From a checkpoint of a small transformer trained on Wikipedia.
Size: width 320, 5 heads of 64, MLP 832 SwiGLU, vocabulary 8192, 18.5M parameters.
Architecture: rotary positions, no biases in attention or MLP.
Each number is 128 + 32 x the weight over the matrix's rms, rounded and kept within 0 to 255. Layers, rows and columns count from 0. Numbers have three digits each.

# layer 6 MLP up, 832x320, rms 0.0559, rows 241-254, columns 0-159
137122161052107086108094092086104043120127085150109100105138107172169073141157110125090135157105120116149077140081114134133077172139101072154109138136147127179122055134173128094092096149078057112113188143154162106135098167076133103107152156187190129145109074194184125167101134117236122098162139123146138147152136179091129089123193149177107156118153177162077126122137115143120169098135147165097156107118132076096182091105125221118069138110057153150099161128149110157141139143059068
139132137105153159019181149164087180200146097192175182130108141148138103190155142127083099084083125146110146072143132103137147097156089157126180091095124118093164065143104107160059157129139050139091131125150154139121116086108157115114119151150140190151180123088112115094159135174107150110165142121142098091078158189165149135120116167154151096121103142119113127127175093044084085073122091101091093141158134085123105175124177106093214154151087120150172123034144138142165163117148154
137118150104121140156134145145130176139159148102085160133131091040130148162157149137164117132094145139106117144062170163084160134097101133091165160122111116133116115084127098163092135049173144077112186159123108099143170148092157163165090125076133186118081134188092147090076096154101130039130168159128058147097157122163160189130120089096139131161098158108149155114135119131152115134148174149101202095144153151111142177133148088091111131144180113092142148190157179131162120123131200
092144154137147129101155178114151131137151086187133129095099166112133161134147083193120147123157164140107143129083163105164122163147156124154160116131110140071164106126120101159099151134157180137182120159156160093083094109111076094094059116120138112164112128170145152141123072132142089146154171123132143127166182166182148205168119079122134153157130143107119177149177189179154115082118153140111131120136167084115110124194077136148180123060127119116136193102141120105094182048104136
115149139109160154113130072139095146123149077080158136145132142125068146210176128111107110117086160121103087170154144184150160120076106207114048125147209108111113127132163123180112159149163168114164142155114125118087126117086117142192133132160155061131096102093142221143125140128100107126162169102143120105122111121164152139149119152179120159153089133147110164096170088132136091184135137102197139142104177135110126092159183106101042132171152162095085151151169113129096139146087102
134160124152083110172086143157148124144125099193139082104143160148138143128131148122116147097134113110101138127181130042159192134053128049125124158161137135135118099047106157115081135145104109149152123104186149100086126151119094099064150062126190108065167106120117146092106167119108126091123137133151083129110129132136078150143100159174180161187083189112105133112112149112157114159139173101111101131101087143122143161174148124126132093152165105105101159078170140151112122112095115
113174116062107074102095116173202164103135129093131132096108157165133117086177111146058098156144157127118126142142136073169154109135138138158159086167211132163133120075101182182139112125079073086076134152195158108123117121137130116102115145111186092111126148092135156140159145074147102179077114115126163163183088163103114127083090068100119138140100122152171120167098110120083119101158072139123097100101083155168148125086145089083120161131122163136106194070078122121145080107146118
150092206127168091120112156125120115117175060109159124130175091139121162134133152132099096123118126128099125124198135119062161139075169101143135132084051077153123112099133154103094124159122119185126076154215132177110120105113165133103088148134132069115096128137109087121136122091101089084145124096176141111104169102122108146131121127097149093102133148182120095130155118084126129152146118126161122052164137141150129104148169153195075096131080069144144117140108082155077138136162125
170131131135107162124173168078128111114146116187087120193138104191187059137070106148154125168155141170162186154132145159124154130096127145086148075156123105069157088114185130106131188096098140144090134178157112135143090158088118139119130173161159081087086142124088128093047073154093101105111154144123180180114185106126118109112077110124132045144136112113159159133126100146143093114134082127144144158172168124161118115120112164111140142128106077166139098152090108168144126137055069
088110043130098137124091079150145117167183166173121114123123137166181139107168153068125056113120111144149071145149121105144103124164037129150199113119208125115128134142154152136158139154119177136178165166151097134094157115126175070162122135149091139106132114106129140105142183102164202129090130098149128081149184168089158114112144176092132115101157148159098175112112061230110130071134092143132145065103093084124116153086184148127120067153123108079164137094107151147100155181180135
152073146213115115097102155115134081144167130112127116114107111132167121149147113157131109128113135163181155149147148159104103134110134162116087113166103126152104107113156126104171094123121081159118138118124192085105142106172074160134133138096128150161167086156180154160102120154120171129110157170120144127120115140107142152137098157045157184157145146082123082130182134136132185071100150149063100179090087135129146200090100120116116138113098110188099131142121161095128240100124192
085149225155110171164060130132096089071161143117163152096158147119124133107096075136091120165168179149042119116134158132159088114174101133144079123172109183120097149149124176181094169186131132120159114167190187099123066112110162106163100091159190142117116127171142126170101112154144122060148152107113086166143094134119115087122142115134071189150109109158144174112085047093082173117129190112119136109162122088086100121121160058156112112094132154081149156126142149111130097083141114
091114162098091169091121118176118141138100075072124152114130087142165186150137099098178128100138099133129124139175124096117113082160114165170172108123109137104131085136120099139102128141079088114136110161140129142078106117095134079156147090117189112135192116148115045123115094136157092116171142130128113130117161110127086076121147116135147127186111111095103156097186151121137107138112135124132147144106114075175121096210149123146150066123093085125123118113139168101153171084137104
101083122129103136107186107108153112114149171103066118146153119183187159125156136077176161151122104114116079142102065160145172117136142110166144129126146127133172104120165156141072104111193121133091131113102112105172088083182120120150150168096087111148096159158139153130114138130143169069118167092113123083095167163157101167149166157174118124143080179169131100089152164125197134143140115193170132154065163098178145141053132112122160168165094148121140136120156136164128117102162178
# layer 6 MLP down (transposed), 832x320, rms 0.0267, rows 241-254, columns 0-159
148101130066158154124132080081123142113140168054143117139183098101107131172079163128146202152125096101166102092215135115157097159098184132114196145099212162152090148095153093108123152105107108129167123087212114157122154200101127145106119121096223060128095101095120158140169132070136185175229120133098116129149185138188164118171140117067122149159110112079167140096092120152121120102132114067142103140124061164104092089160168147074155089165190128126101125184161140147158120162107124
145052107104151128153155137129160157111093086146137133075121117147093174114148125208135132121177144076117098182099109204176135136145185154195068117093086155160151137117147124116098121114079120155167151073137166091174143160125149079119103136150113163115115181082145150076113139088088120152106128099159165135150111090134118144098131059096171123135147124142058148189074097177156174155112133152078127147114147127090098170083083104128152115096084089122168121150121156071094127176169111
132119126165130070110147097098147137114100134107090138113151158129140153167125113115103160131127149108089150132157157124118136138100118085150135096126135090062180102120083130091145178097064133207108064096105130084109137136158125150125148125150123126138180125108059113125162149093130088172162143130148149114130127104143101169171150154137142142119140159097176183083182139129119113097183088105071110140106129125108113103172205129156122138161102131077129100119118142069158157156167087
133124153120128078149088128130105138117169109104146183157152134150152115190126142160175128101158140163174118088188122144112136091080130084132112124120152111122148099084116173100090132187112154094187060165128152121148138138072120113129112151168124146099136139077068135071131099199117130164148112161149122052071170148091072120042112127133122159168110178117105134097083120101122115156153142076088128121141126084109164080084136172156099165137129179139101085167147133207181170172108117
116104131048138183155162197112135090165081165135121090107146138134208111054169118126151164141198106117138163204140120116075108141140121136155115097177137133080108140102083144127115086117105153089172091186164177119172146100097130145069174149151133152098174131168116051194093131195145108097124123162105141074097138106095080170166150097127135121153168086148118137141122119179130139112064145091120119120161103161128117091067110147137157132169100098114130122095105095086153074173224145
116119094190184084097162109092143096099065204058176136086121097129120191188101134176114109095153189131110096092145099098098082130117155094106073098149107080105079122161167089194133137113134123159093120164138155167102155065083145086157128122138133163137124103139130170146163131116091074168133108145137144162162142112118071124134145166110170174145139124090076174149148108096189107128139141173096102115162166108122109129132075206110134161168137124096159114150114117183129137160197110
086125110178138201074111186079083103111167151115112134110166159105098101191172119103108129101116110115071140108093102069154120100113132081092171105095130117122092141129150109152061142068078093156167131112123137066158180130099122116086138128136101162161177123089130096172122175124117115090144069135185162169068101146122095192064096152112105129116153124126152121167138151107130139073146160133160151162092134101137171115123183081121137114129181139059121116146165154140156141144085104
102099139127096141182105153071078145169206120126131063124143162141138119193110158112127163165148150127106105140117142107147144080189135097098157154131152151164066126091103088150148080114105133188120175142078141074171142105077062118102114155088168055139085128113144150167079137123140075117127145113114125148105104160187139127115098218119149039112037143136097091232188087172193144117142147124125083101163108129155095184098118160120096138113122081123108102090139117122135054117130109
075120095091115147085159151150128086143146149112082138165068075174121169120131142145124114142116149154172139082133165052157091133099193196110062126075136197135089115102183148108197145081152137131078128087180122110154094125126145136144128111097077109116189084152119164128121200063109133081150103174092158108134157158138128142156121056165096103137117164111207099118147115193149126129144144118134139171132102155111118127108103129111147176102113087143146119154147071118147127091133102
140115145078093089155007110126133117095117088139103116202158112128115134088116144163127141126076123176136166171114140107160127122142095099159178152135153026123154136144122092172134120099070160082083169092159110114167171169110146127085170140090092115132090128104093110167166055136173150142115172098168208075132102160110156184168150093096160112073151115142176194110072101115128132120177114160142187155112156136120096171155140092104072094149161114164138086147148106183081094078177168
112089084173160144153090125187156107117175130109132151118097161095132085130078107126128167120158057095136141124161128116169142076134124096146168136115093128135146121151142120143190149166107081093100070126131106171129092138139123133072084121097172127097057141084103108080151133122127158122149120076155197117168145170133109113192130171048134165187160127169147108135084118127172151070056125157175111125078149099136103110106156187102108163104146084198159137129142145083177190167112105
121156082110147135111171122084090104110067116123166165137116130095112142075120096097128105106151140122159070120143082139119118154132237150179083104079109028091197079115147124085093162087102106119132165079141111149133121189112114141145139112096173150092172098132075144114097088152163134079091141149106092152126176144110144134111137126118059185105150146191137145094158106201124126137134137111128120149156171064129134118113182203046136116080071137109104106130134126096122134120141130
142101123113122150084072094146177143121128014069063179111156086082123109162090106078178154150109113141150148126091144162085152152144112090084052111075133153089175131115152128130115121139152145108083146096094095171115144142120193094165176141113111189121089113135121123109157102143111140168112131158162088145162122123098101091143094095067161109176112059182125128150107102150130161089152114152098157156128117142105125079143126073087070106134166127104124142130086185130181144163064094
144141131183142165091077172101103165167128100174183127134156131112146104099116137143128086121110156150126186213122156127136145143153059106138082124136081179117114178140130125140132117134107130109172119173115151126151091153153106168147140101193110128174135115114090156115136145145068140152125088143117076111168174119112191172152182104078116170142197085086144082061070135168111149122102138126118171152157138151114144186137164110126082083088192161087163136121093154063185125109109139
# layer 6 MLP gate, 832x320, rms 0.0547, rows 242-254, columns 0-159
134067169061106090136136191136103163169093176167114161131094125160163131132060064160090120141176076113140101088095166109183115108161166111166118164112116127114135099140144157135059154083184091119141068120156158101150139152118185098090103151109084184105146160074085138120101166104107164197147125127178067174141112137143137103131127148093161115114203110123085121114129147085182093150137043141097134098134117061123158163144118092106133105136059087051147134124172104143109107125121111
108147073060159134114110040137161171055219112111103129117156160115073114120180105146097124152117091139160164121071148142133140132156131155127118174059124109134113125086064174152099155146113109188110109166141137096129104148099100098102138182126128142148144106125179162155197136175136123143073089150145176131099168123107175161127107113138128135085183092143105120152143082083095148104192130088119141137140144176169053068124125118110103145115171105115129120114132134099180175150127133
168135115196131126099124159093128121141118089109129088079119121116105091148181120077076124126075095183068116119136115091079162114112137090139096081135095139090154167115212120157154154142110133096154116160195104094167122124080089096103103120147188179067134108131176069166084169134116122117141125171122079086123145128086129195188205140114118189159046109144140163192109124195120140093082178103141124136103127088126127117091109195175154158140161140110112156111112165095137095127117132
069164126103100166114090111158106098154133175105121156150093122110117137087079122151099131129140233134125142112129106097113175164075117157182149127192120081178123144143123092164096133127144103062132156066118163113086074146148147142156140158132194161137186138137133126121155075121070184121174093097076126178113126156154152092147074142086117162130145105143154076160089144125078116120174063110137125158127165124110138124114186109129124157076192148153096185170135101157172177020087136
127193183152107096143134133084172105137102131084155180148152062139044097120118125087123099130107077109211149097155115165108125109097178147135120156113145139184148112099092089160174142119121134139107139110113110069126148107069161094128113142092065125166116124128140089125126130147100144097137111066121216081110129109152138122114137101124105141067106115158039122120109174109075139135093082145087117098126135159119123101097149123133124059091126198060195097093143132109110108148155194
109175189113179131095136160049171095146097104136091146140161093156120130148159119178047145129104074087103129047129173088163136145142125099171145159122060117111089077153137199113105181113112126096075156137167092064091119103152089105060074132142112143119130096139114142124090157185127134135125128097162080071039110162148137180085127138051171150139132082098141110127053100157193130154127150139105104158095152100106106143144157128151150166139058134170194076120124134108191201130049126
163113142112140100069081103148139137141185112137136183106189098148140143076136124189097135125137156070164129093026118166098115190080162122171167122064020070129148132101160108079098122142136064147191115158107101143119171163132194153077142133141108088087122127119141065142081119095150071070134160143149190088113131110088137139180116061120192088128096155114167191122159130203128174117153154105086085083132121115106107164125141119177104121131123150081153121095114154146104123115104146
136152146093148101151115116115208135116159123171081101162194053150175073121041097121053081169168112111144111114119090134101098137133129117145126163147072097119182149123160116161093119176142107168155085124077135162133114114093097067048184186135088101137092079135155090104137108116154118117135063149172111096141115118139085096134152120109140156084080119101178205133123128092120110136116082081095135104123147110171113142104113127159093060145173153132130108155104180098145131113132122
155093174138187165117099160168107112068099109112097096099138111100119125144132130153156131075168081090145145059121090138120093146130199138169073163193098076145098100128090133081129118110129152128104122099067104113141040133111098129121089118131082099161091184176098079110139110139140105136124148161104131080119091127133106102136135074151136116120105072128158104150114156086078107128121143065105095206094167121151125162141131137079132128058087138139104061101139175131225146133122126
046133064116105113184081115141124103122124147183109149130081185051097046171102125115131138119126017152116175171151114131183191150136119106184141152044130101045155138095106165156166094112140097089178103151073100166130091128100131098162138094092173165168158132093117085114130127109164107066080122122110158142194104171102080083162136130096089170078173083128139129139095131173126189142158141152183107129095172127185067133159167108107101091172166126127164062108169126156136109081164127
109107079119125076153160141128128128137180109149116123169132152111125150108097138139149097111153122121147108142133095111119207161077134152166115141138146108101182054101176086143193097058203176123111101138111159102072125169122166122152162134110074102106134161103132039161122095095113163171125137116121164145123128169175153137164137109129139135062107151121196155145130101169126132114118195149156093120130112166117095095138044150122114124106139159132121060173126112101171140166135085
169131136050156139132129134148119083171124158119104129195107189099097114114026136205107096143146151106173173057063171156120182149070138100121100162159149083100140117150142172117149135108118159140095172173082136130128128154125121160097196133088114145139110110090135159116193159122115118129093138122083097170154107132184148169157107151197107158078102141109093151107094108171045119085107167117150130167120136123103116138107116086090088134116185132108071110129113135150174157150147181
108143182182166129122095135155138104119093130157148147137158142089107175083135087111126121111138108175097125103088191169111088134094133121146139101099088175103123204152106139167138154098129160142121159149131093144143122120145096122157102099149127121125132115094060160063141189125142154086116129142147151105103115119132101083140089100178060131127163180118111109161091088132158124154137082132133171120103120086137142131115172082124123175137133153151135098153127175144141178152173125